From a checkpoint of a small transformer trained on Wikipedia: a variant of Muon for these matrices, 4096 steps.
Each number is 128 + 32 x the weight over its row's rms, rounded and kept within 0 to 255. Layers, rows and columns count from 0. Numbers have three digits each. The size before them is the row's rms in percent of the matrix's.

# layer 2 MLP up, 448x160, rms 0.0743, rows 398-403, columns 0-159
106:105156165060171116139109112133126142180207139127146062147182073149147175120151108142105097090142119120100174108131155155131086124182125168167212162166178089172109092157131132113138133152205115097131206114138154126145125079109116150103141119131114142094113109105152180117088154135112138135122064083161133114138109100160139115123080159169100101059133119159118140177168134115138116109140114118113108145214101138156151166111091095152117061154128122240122099126174099156128095141124124
097:135153195135135159140162152159084146094106134137134155127044115148085124115092146132153104146134104075096087090077157060117139153160056099155112139124162151113078112098122168135066153132139157122132117176112127173116082086101120122113167141133211161196117129111166112196158167130141143076162176131103119137141158171135153157106123116099152121107157154156126111057182152099061135137146084140131096202133165162108138114106088121144125171163108138207093096116189125152134105104146074
108:112091128115189162095112097154129139186111144153121107113183135095178202166097151123118139168058140058086146179109146103180118151101138178129115133116104171130130129126079069128143151116136179173107123088093137099130147167087153071089120095116148054126094130173188145177093180083150130115141131112103080116103094118159092122103039070175122136139118091143132175142112080112165114175097158134098147096122129154115182146100079152100149116181170164085129114134083138098157128102141135
099:100172155138124151128158171102070092108149137144080152193174120181058133116148148128090134164077088138128122121153141204133110102082108161100154160149121154159098115116149065128106152138131119126104106152146097144154102138149133126085063145119102096136099136103136122123128166161121137125096150135169127113095105209133130113133155118176144109114171110078146220142096133095115053155105137155135184077167082186077182113171127087103095159105151091146060110032147107115114108083135127
099:084096148111124069121103094079158109126098126061094120118146139091141132128131121233118144164125115159087137164145189141127090109102118145155109089096141141114143119101130153137186094162151134177146150127136138206100111172108150162129180109091118162172146180152114155129164122102135144123122170065104117140140106064184147125110154138143088099109173151115157073066077101120120145167158091105139110094139121181107073129148143185100078128101179132117090050102140107156084140038113093
097:120096114145205152075117121168118140143142106125175154090116156110093124037179142135163115131103173096170137115174095128056119156114153125203205081082080050089079102122149121152177083116109129169089119109111152155106146140059150167085074112102200110141115089153135131118109131155141083148161152107171125108079129137168143114110171122110103115142163135143107093118157140153129132102110107134177151081082133126152118213109072135114078148145118143131084111104097129138123150189119107
# layer 2 MLP down (transposed), 448x160, rms 0.105, rows 398-403, columns 0-159
104:148113118163145125107171086121107119108134098153132140122133210126149127104150171131105116048148109085217142164136132121125143073133186080136149002150163186093116099135106134163129111127174151163156099072135143082121116136140104106061133150122110149103116159142067142120091120131094164156120073108174108137142161151169142133084168133145123146160108124134128103191106123175118128170166122145174075153137136154166145136202097082151102181129102155130149140121045138150101062109116125
097:107159144146127097149088116153145155137166139100140137147106091096142133113137075095087128057165114184054157111099165100149145147099115106049123178154161123149131100155138105040109130120138115099185140086128131073107104141099122108144154141132061160106137080113114152131196114132186113169187132147111133138129088116139121139127150117141093153143080202139117089143195163147123121091097127151110112083101109067082067211132079199104118157170152119124129113122137088090078087126091156
117:115133131125139153089193156156108140140174171205136146117178136106166076159129086128090119111108122163159111116173119141125140082160135144101090052079116097154140103107095116164180174126081177123106123147131167137104082150174075088084090092122179136119053078088172149126120103124110156101174089090070131117157115122133125130115167177093132132146127181116116136122073107170144107076122109169080122104140140135130166115137102104078117108105135138067157123091116105062097191080205154
096:132090150103077109125136151190127176187183122141208147172141124173118130167091085165091126162104094125131209126114131104111121190136126117174111117124115150116159128132114131112097124143147206114138111123138143113187095158092149122053124136139089215138093105167060119110128070138171094132117148163078158094119102095126151128112114150130125126146111087147085124080187091133091070178103092124141133119130162083170084113123157182130123108083132127113199090150108163166091131126174072
099:163148131110100134119137080165139110120142133114113107166106098131171121106131191118080128139091138140213087146109087098177121105115144118131137150192192148149121123185130156162152106122130155172145152141086164110092103163090170104122145185166155092081086124136190117092153181096137174096053092086124226118165111187121109155104113167189112090137135087109179169118148094130154129165102143129151118138142160063173150151087159168169162066188140160117124145118163129109135139156121095
096:130084120200130180062113111048116152105137162113140136133098160167121116111129159143134066087144165095145146130184232143112118124103099076121095137142109062123135125096117080170110090155093123181095146121095119103186205150117132107145120106115095155151098145138104146166112111122163219111108121112131063140108126123158170108141172132159169151111100131102056147133088151120165154108175089126193161169164146130145139143117111136154110146150111088083136133119117105127135111116224083
# layer 2 MLP gate, 448x160, rms 0.0748, rows 399-403, columns 0-159
094:142050180124109115123107137189140119113095184129111098105108135168160126123181089137146099174077148136072032098161074068143109079125165156142138111098141163111137154120122096135133149072106150160130153120096204150220155105109133109179095145153145101071101107198096168127147113141136114154116099106126088160101103173093125143141120059061088140150127155131109132076131087146128127141141091168159183149119112150104139099139124125085128155089156127094134158066146132121096143090060112
108:117074115173143120103147134193140089057103155114123145110171161082161108044108159163162110104171135172154105152083143129127171137107106112111111182159122123091131138048153134176112124108182206124163166130173177166109093158158140141082079120126125097126116153168098141133151103103154108040128125146125163110163132142130158066115152142119147110112129128121086127078075125122110061120158112115140072142095133082118141134162092093143100079114140113092101133177104172085071196167169134
096:135196125140139136081088190116168095176101103093064169139073108128149151161103116146108156100162175111133145151166101082176194159119127132112122180178149165089098133139104123090116104132159139121126177150109123097116059152093156120121155170126154144045205113088132174184184122135057159095129131149181162101119134158092108118128122165157148068129158103090079151105132135148123164061140143083144106139076151124099066133130134152109113101166121163071109153177122130131123174126101096
098:100201160100177166107102172173142113109164122170157158098129152101153154158073162156108109129138129174125154103087087063124153182160137106095178184186070136124069147108085124101159082115154103075136101161120166171073203124084185119088116131162096122123136149182119090124161183156124101116109119130163133093159122150128086093128111113145120167153136150056123091172149159116145073112149098159087118185155117107126185130180144107139095101106111134128126102164129157152139186125127196
100:131173145144153160095165048139160150123155093105130157099109094111091082144160183174095083092091161149122079144093138089131184137155148133148130103101157132104165116139178166123155177100143128098075165101071082081134168070119091161109113162149199103172176112093099110118112115153182159075165107131119179166153081117087139118109133169135136125092148094116150222110144161148122156129109141109165144126139116108183141136147177148169139133160102135103161070110082160132143170084058152